python train.py --n_head=8 --d_mlp=1344 --vocab_size=8192 --tie_embeddings=false --parallel_block=false --init_std_up=0.0235 --lr_mult_o=3.0 --lr_mult_down=1.5 --decay_fraction=0.383 --decay_shape="linear" --seq_len=384 --doc_mask=true --dataset="wikipedia_en"
Each number is 128 + 32 x the weight over its row's rms, rounded and kept within 0 to 255. Layers, rows and columns count from 0. Numbers have three digits each. The size before them is the row's rms in percent of the matrix's.

# down: layer 7 MLP down (transposed), 1344x512, rms 0.0932, rows 1136-1166, columns 0-63
# gate: layer 7 MLP gate, 1344x512, rms 0.0985, rows 1137-1167, columns 0-63
# up: layer 7 MLP up, 1344x512, rms 0.102, rows 1137-1167, columns 0-63
down1136 119:027149167105082166132073043103065137117138127152128095145143140197120122135099124107054130160091064120122121153115115166177081161154092129129161153139098151111158161139052077158117154132142123
gate1137 104:160107128147155127135131163163201106081129094147121109146083151152085141089150121094117132098205154104152158105165119131126081163119083134108156144061130151131067100120195095107153156100012168
up1137 098:120101140108096193105116141057104171113089114168197099174084136151119102105149132106114102127150155131141158109165069097132154067118116152132109113092113102153138139093134168102144166091111191
down1137 096:159141143137122145101155157134183106144100140100146063209172165101100086115115135097114031152147077112121191171160080135075140118140102090147098115050155107173157142135092130155126133106087061
gate1138 098:171118193140105128134150140158090111112147122187169121131170072079113116146146077163173182090149120146138131154146159123116136119169175098101080128140106111186121117069168147172141122143084151
up1138 102:116166136090136183112131125110123163136045167071156114041159125182129083115169130154136153198145045107072148155137098120094099047119066144113169136136149101105120146133152062075163088100088199
down1138 095:123141097141091156093153127061098133134131155114131180145148084121078083083170183152168132159186098094095175121125168159170137098101140189052082117119137102141117088126103129075138133111135199
gate1139 098:168118101107053143160154107071130141163169105133145091093086125090114121160092170131123111111102151144116123119099120096109104114113087135088080115088106150144084167133120149178151145122122049
up1139 099:141084144145136067174114143121105100174156073166187123122103108122083122123143162077130190105105108165150141093099123112113097115144155100197138140141152147117130168141192168128174166135102134
down1139 096:255141081080125108137120116052110148139148106135124108094094114125165117171203143129077108157134155155171145107080087161175120168124144138148091118169160139170073137210155156144153099074106125
gate1140 096:114093137144158151151127132157100150152116144075155132129110067072141140113153089079141102148095156155115140117145099172115089150132067174130072132127109140135162054148074094127057110115125177
up1140 096:147169100105128088074081149166155094116067129095087157028137166139112132109077166129190157104122116150140191121081111107115113191150158200149150209095128114095111147101124131154181142118133101
down1140 114:071137143160142161118109121118085097177082076112117153060129156173145096136091112143140131165169107142087147129129122058145102114147115122056152180131139103115106077179195141128162086118186136
gate1141 096:141147136099137134107108038167123118151143171181105142110139131147144144139104125124109090139137095165063143114159110168110181145163141118046120104127102110162177104174158126127128102166128088
up1141 096:115156155166117179153134111160113167210116146140108182147119083059178126141055108067125082082061052149108162143104175113067153111161103088123052104143129118169168131172121136140104157210120061
down1141 100:164116129082175158174091068108139135098115118144176133096146119110083103105105183089126169142135136127080159097082108201138189178152160164054096098067169105136119141171128084105108088128092093
gate1142 105:149078119135128141121106120150144179110109151130095128141107100190125154167120125144171151102130136068086143098154176112137124177085154138153073158118119092155229142148208091060153155130133088
up1142 105:139171195101129143147122113170139103184136104145140094173112162120112131100180094129115219150099100185163109105168071126116218125122125121142101123135194102126083120216171155097188123085146154
down1142 098:143118157128140104128113154172131121173063138134121089129125117168062180168127164120145101141080155182164160089164102115088095105119165114146124097101143071176144161122171112120128095118123085
gate1143 091:089102097134086089076103118102102144135138152081124120160119137118121136150084175082132088162146084099112107137105110140141154086165080131140152123149130117140135133150081139138127138185146158
up1143 093:121151160119162141124105127212206163131152068122123117122184149113133174115134106124123105056121149101173160106141163150145181047118064166098112190134129165123090093083150131201139134104065116
down1143 094:067150101082083115074131131117109113174133140072201143120166173104103141158128127056135116053140138098134167107110140136149137068053151116169139132134132161125181145213123109134155113112094125
gate1144 103:182126106133163128126225149115115104147155127124134113132123122141146131138110065097099121143159135170097124112172206161107137131156111127133177099101121083172102108159129145127126164189122111
up1144 105:141157112127128109133141112107073075154137100139168118150097167071126143135140130122117128110160082129110122156132136143155138103144186108150146148108155123122111114101174131142151115140170124
down1144 101:107126154138158109154146142079108138178131134158116120162135121120165126158098153125182110107148139137178118096136148150147176138037112118152158080146184090078124125166109102046138095168089136
gate1145 096:109120162133181124087103163154147123186107142150175116126130191135142119076080151110095129163063163083136143131066114139075142136137113100102078141159146159171136157161076108150133183109139166
up1145 108:139119134142099123208155165083134127132115088145165159161068094108102131118132104120178162153138144152123136150120106114122142178124055102152055103094164108126110149093134145144155115078130149
down1145 100:105154161137158093105147075093191171191106134103142131103103087133124094163150115146058232134061156162144125120126124121114101119073130191165126140134144131129144144165148141146139111099154187
gate1146 093:136098176065105138114130143106103133076157080107127121165132135089154126076081168146088126087121117134140128173094076144161115077132181144146115096122118170143122139062143168087146117125099139
up1146 096:145172140112154119097087120110057162141124093171123185129148146100158115155142075103166139043122140129169168156084097127105144096168176147155182139118168124137151087170124098120088102110132149
down1146 090:135092114161119177180179109112117145143125123145116102157137138124090144109143145139111079143133080139120165091101070095095137127065088194110082136076106160108084077117137088108131102091139129
gate1147 088:149118135076154148110139140064141132108107070151115110130175152194168143140121072124152134151079095106136111117131090079150132149114085153123112136151095199099141134188160132108164106129180114
up1147 087:103148105119119115172096137081168142178122145109081091151079131157134142120099134115050121084097116108116111126158136163134161082076138138152071096118084132169087129131130094163089131127141114
down1147 093:028093136136081140103128069123092091127148123111171116124188133162108066164136124028139091117093103132150132104139163149125115120116104144147088127174145173131116164120106113061148139146092151
gate1148 112:183105100207124111134147098108144112127044120139114110173154110184139103068127125150111088197142131136126110121088103120102104161114140073097099153112147132094128155111176175135154125141159097
up1148 102:185149176086134122113102106120154174180214099118128126102087133115090101100175181092138158129115161140158120146157121121148109076090117147103160164180094177118128127094131106161099097131109121
down1148 104:182145160080163136111119157152179136120073152126121087082164091158116131209138132200152121079145162117173159092074143177099093102107178135159114157105095097143153106128097082134117181078107144
gate1149 096:177075087195128131085126134102178118133231151115093152114161158031106142148074161104128129151076071146124142130092113147136183182165115171118135152163101100113157067125153131132144108167135169
up1149 101:155175087175124165134117141103108195081098170132114160194157158148154099105160147095150134181118110149139170101102157126126051153129128109189137155124199169170107216043150106151145124090166094
down1149 104:255147097115138149139130139138102135119132119126176163230112108102156140106136109118143135122129118109157112103132146164115104164048137076101056107126163135109088172106141088105080133109177063
gate1150 105:150169202107153120116097082147089123200102077147125132122117154143123123161137155192162179137129109107091139143133110140048155055120174116187168106104091101209097091098103122134161082129097200
up1150 099:124133095072122161129157121162150121094142055127143132129157096112073129143097130126112196112127133153092120181139191097199137087055058137165107157099089101117102085130119136184128105109105131
down1150 099:192130098099116210080132147160149112124094063155091153118120136123125176127130129125124157136141180099097130115135165204130090109111156083084085143116176116116147139174108126052156101147132138
gate1151 103:152112152152144166142125077139113113108085090099138209178110125139088169094111126106106082148127098099138113131110171122120146115120157164124080113180136101120107157155121173135112118141114109
up1151 097:155087153192120174130090103136109144180140093147093174120115092137093146156091075083104123151173107171106169129096143144186097117183169133128103154107102134162163132145089087066155086091102145
down1151 104:180091155078089120152077082118168121151172123110126123089123091157157091141100124086170122137105085144115143086124112124115125126115159095126193143094093083109124133098104069136112078120062124
gate1152 100:095122147093128075121127131095067156177124145069074128161084108163150149125168115094122121162140132122098146129108166078111146143127140158094164152129092130168050105129134103148147168138113077
up1152 098:152143133084148109142098096125105156116131124086129103109123130119192114197071131122197127172150166120125190128097167114052177135108108129195153138168119083145160113088117148090177154169128150
down1152 102:129123061124172170129175090145136129131063116082081094113179155181114148087125111173133141177145173129143108017168086119092109145120099106154146139132163096163122130091150149143150082098144139
gate1153 093:122149168123082078151160171155113160133162105139129093171124062137168134107155146080098152093109116130147148131159151090098100117133132107180139097098152100064080080103133127166154124118147063
up1153 098:162129134071080093131112043125119042113117106099111155133145133110128117138106121154117151147205151137178111133104174120146162122071102151135125118113096136183179175144133135125056086188092147
down1153 093:185110086129105137141143129173118194179159146078145156070111095148111136177166109177112161105106108108159149136089134143117084136167133138117153127150133159152133126118125054201087116172160066
gate1154 104:125074176128124133096146084114112054149129121083147103159102114161048061106083134174151107114201105125102146159101097119107205118152118141129123105093078190163110169089142188138120106180162130
up1154 100:141172101162163176124087154100139136140134127125114140126131126132113157094157097131171106123102084103111135122117131191156127103173179134147140101159138121139102166135105109143105110124133130
down1154 098:140150191068109110112127184142125132110091173113153136148068131157153105138163093104128137151106101183097109131114133142133155188180156154104166133186103112170165165147144169174132181157132120
gate1155 094:168128158086077118141093102116160103136146167125134118147097128127075079176135131160149146099117063147135120137174095160123202174093111109159151174146135153134112168123149103148136149154126128
up1155 099:181145190175118114152134120147097118108118159116137089159133148130090144129085121121086106121065147124123097102113180131156091167113117129133082110150184113116142168104169147136109071133107199
down1155 099:165088081116143129118112080126150085172161163148120191125097146127174132102176119153137144089063132132101081098153144166106093143166151129177138141099110158144108129143187095162074063131143116
gate1156 110:148045097102102160078160124116140167184149140166155107167159135178082081104107077132182148111167135161080139199132107134148177057162156170119059130094138121117119082114079125116127146082110135
up1156 118:142095080139064103057114141084157105217137082162139101171136129151069120164097131141134115135186097205057098126115115075160143100158159168093115160141147143139108158119152187141069102118069177
down1156 123:117105134013055113098151147107135097150113162110166187114144091175133128186127143151146173115156160147156146127169201084166121124122105130127169136158213151106082130139174169132099128113103061
gate1157 098:184152116131132152128101156109209124083115133192185119104105149142127129123120150127183173121072095115107145128112095050126094120126149142096172129146073168129147124113117147066131124127134122
up1157 101:143100128109102180157091108126170149112169137151194130142120144098097161133169082120161096126078136119142173111117205103174148132132114079143139172135124154174147112172098125108124036130115134
down1157 098:175155108087144142187150152083107153140146115152124181044160142155177159145133094166110091142082110111094132089088159140126147095142109130166146116099160096116137153154102102109119117147128154
gate1158 107:163117187125144085138133164143076120102094172168110041183154127117092122156054145108156117114103110147138135138148145120154136187160199092098030135147100132122122075111123112105125156194139154
up1158 109:146120132094104168165180140171121170104140126118160148139140134118163185132179139174162119130136161126121096156161122124094110096089083177156222114112158173166121178116116067145134119193115089
down1158 108:088100137060161126162135136168150091131120138103174069130144176150207116153085090158097120171133098077141087121093154150142127137099134122144147087117147137149160101123127085085088149153119089
gate1159 098:103104128139171128121071152132114159108203124087042130128152084099163120174153154123085094084149099081146165140132151085145124198167150111066117123156169133079085160141147175171171136159121121
up1159 095:198122123143143098113103169115114161106153123149117106102091145100077146121166130188143114102119104110173147166139104133120141126191119129073114131195162111061145065074120139143102121131142132
down1159 093:251135112140130125138125147142079165161141101088107135159127146138075185093109064141166108107102114105110150174106056203162114069201153095154126156123128109150150100122140160190097121155106103
gate1160 100:185047177143171115085156096114047104139132076112103168165118113103116155064131146144137159067066054104100139100195131115162127120156179176115094111142153108140101150156159122134168133065122140
up1160 102:163085120098144161099163145117100119113158119175116104163165124111153104179067110112180160141136151154108097208154140138135120145149134147164128110104142124115207144091129075116165090121096098
down1160 095:184143157084118138086097142108091098143138098148138159126191116171075093144135144087099109104104099098101128150148140141146094165160124243111115103088058133091154095094143081153097168160124138
gate1161 093:159168139172165125129139103096129140132095104143088068108175117139115107160098113110100136104114122119111127135089090194142176113146200111092067175142118088180125131156137194136132086133165115
up1161 091:129149114123159121144073161135137120125096134145133141100144190120143156178111096087098151118134158136075121134111153120134138153120100124194136142059117149219112134120132108121087068112078132
down1161 102:255163134162162126119134160089125106112091123143154147090161094111132110089106129100105127140079132033116110111114160162090091085074173140145109143150144121113103169115150092103042158170083164
gate1162 099:169140104142158098108161142181148186100134151079064106100156180110090169149173150109115127144135147111087178153121119095097164121109134137151135148129085113117157084119087161142098114135094140
up1162 092:095182140112076165125135138203103089091115101175105113116080130132172131173176147144122188119119119102094127159137118116078088133153119136103065094096124127118177112132128160126134114091166111
down1162 095:088166128118183171120041105119155116099131136170094123127111131100099159182184112129188175122108101124152130082106135157101111089177151194082105124150143096120157138153140118124075152123135155
gate1163 080:152156102129134113128169115097112140120172094149115139062098158113127107175127113111093134058058082145150144051148103118135121148152133181157101101161122120072122123119139118140078118108159130
up1163 084:183119184105142105142135132134146111152123147188140182128147133137108186114140177148067113124131158146127116075105218134106088099142099135159180170057096080170134089097100153125205102125113096
down1163 082:174107096110144172109113116096119122127135134069189084089070135122167100200163075165154168132164078112130138080169115114147151074100119047158079106158117164107141107140159133121073135152132153
gate1164 097:169056173092122127111149081098138167125177091117190119145125114173109102160152125133093098104156148188107139163096109142125139115127152093157130104175081115131169096134156180191108188112086113
up1164 092:122102119111156148118105124128164076136176137098150091147109068140069132188118111106100182128139145136064087136094138147088108146203155114131059117095076117183170119131178182134162143141134123
down1164 099:188088144093107126101143119138085129166193126106189160141112092179161117080108156131176119121166117130108148173133126160131159163150106109169067145187091095131087119113140174130148144083135106
gate1165 099:153067101166198162109121154099181168161140139200108122089137052045121179124150140115103102130149143101103162168083116059162197101139150109182110151069126164148101124148124132157112073151173133
up1165 098:140175166111106083111149090155129138158125075145084107141136130176109173081095164199175100147178158048114121170133156119074076158124149126078150129106189079148096165072125135088166137123055082
down1165 096:093150145168126096117113135164122153136108135119127120116131165146105155111139112135128118178122110085176121179184157096093175147198148118090095082143112070147113141187173153145123124102145046
gate1166 101:157115146152134155137149134116125130090159170119138102103147114136156160136157102117097129134117074118121131050138145127086080206125176122167076118173129125132125182119105189160116116102135162
up1166 096:078125091119168115128146132092121096105100160126084129134111130111150209147092109123148145094095142114137148050167198128065095116162159086144084103157125117128115089111188203143088141151093122
down1166 109:095180063123171079105159126110155115164162100180167143181156083167125104166144092160050118152147128095187088046181088078166136174148117083144142125144117097102139135157117171112100113115082123
gate1167 090:099092157128110184119124171103140107102180149148094128066138091070098163115069238161106148108091074157099081089135113129104120105154152106199131192079180142127157158130129103099129112133096129
up1167 095:147088111138162145118166139087101178100092158154145136126134142066200186218115107050113109075117132128126099123199119156165124157118118104141143159199083116134122178126091149128202089159101140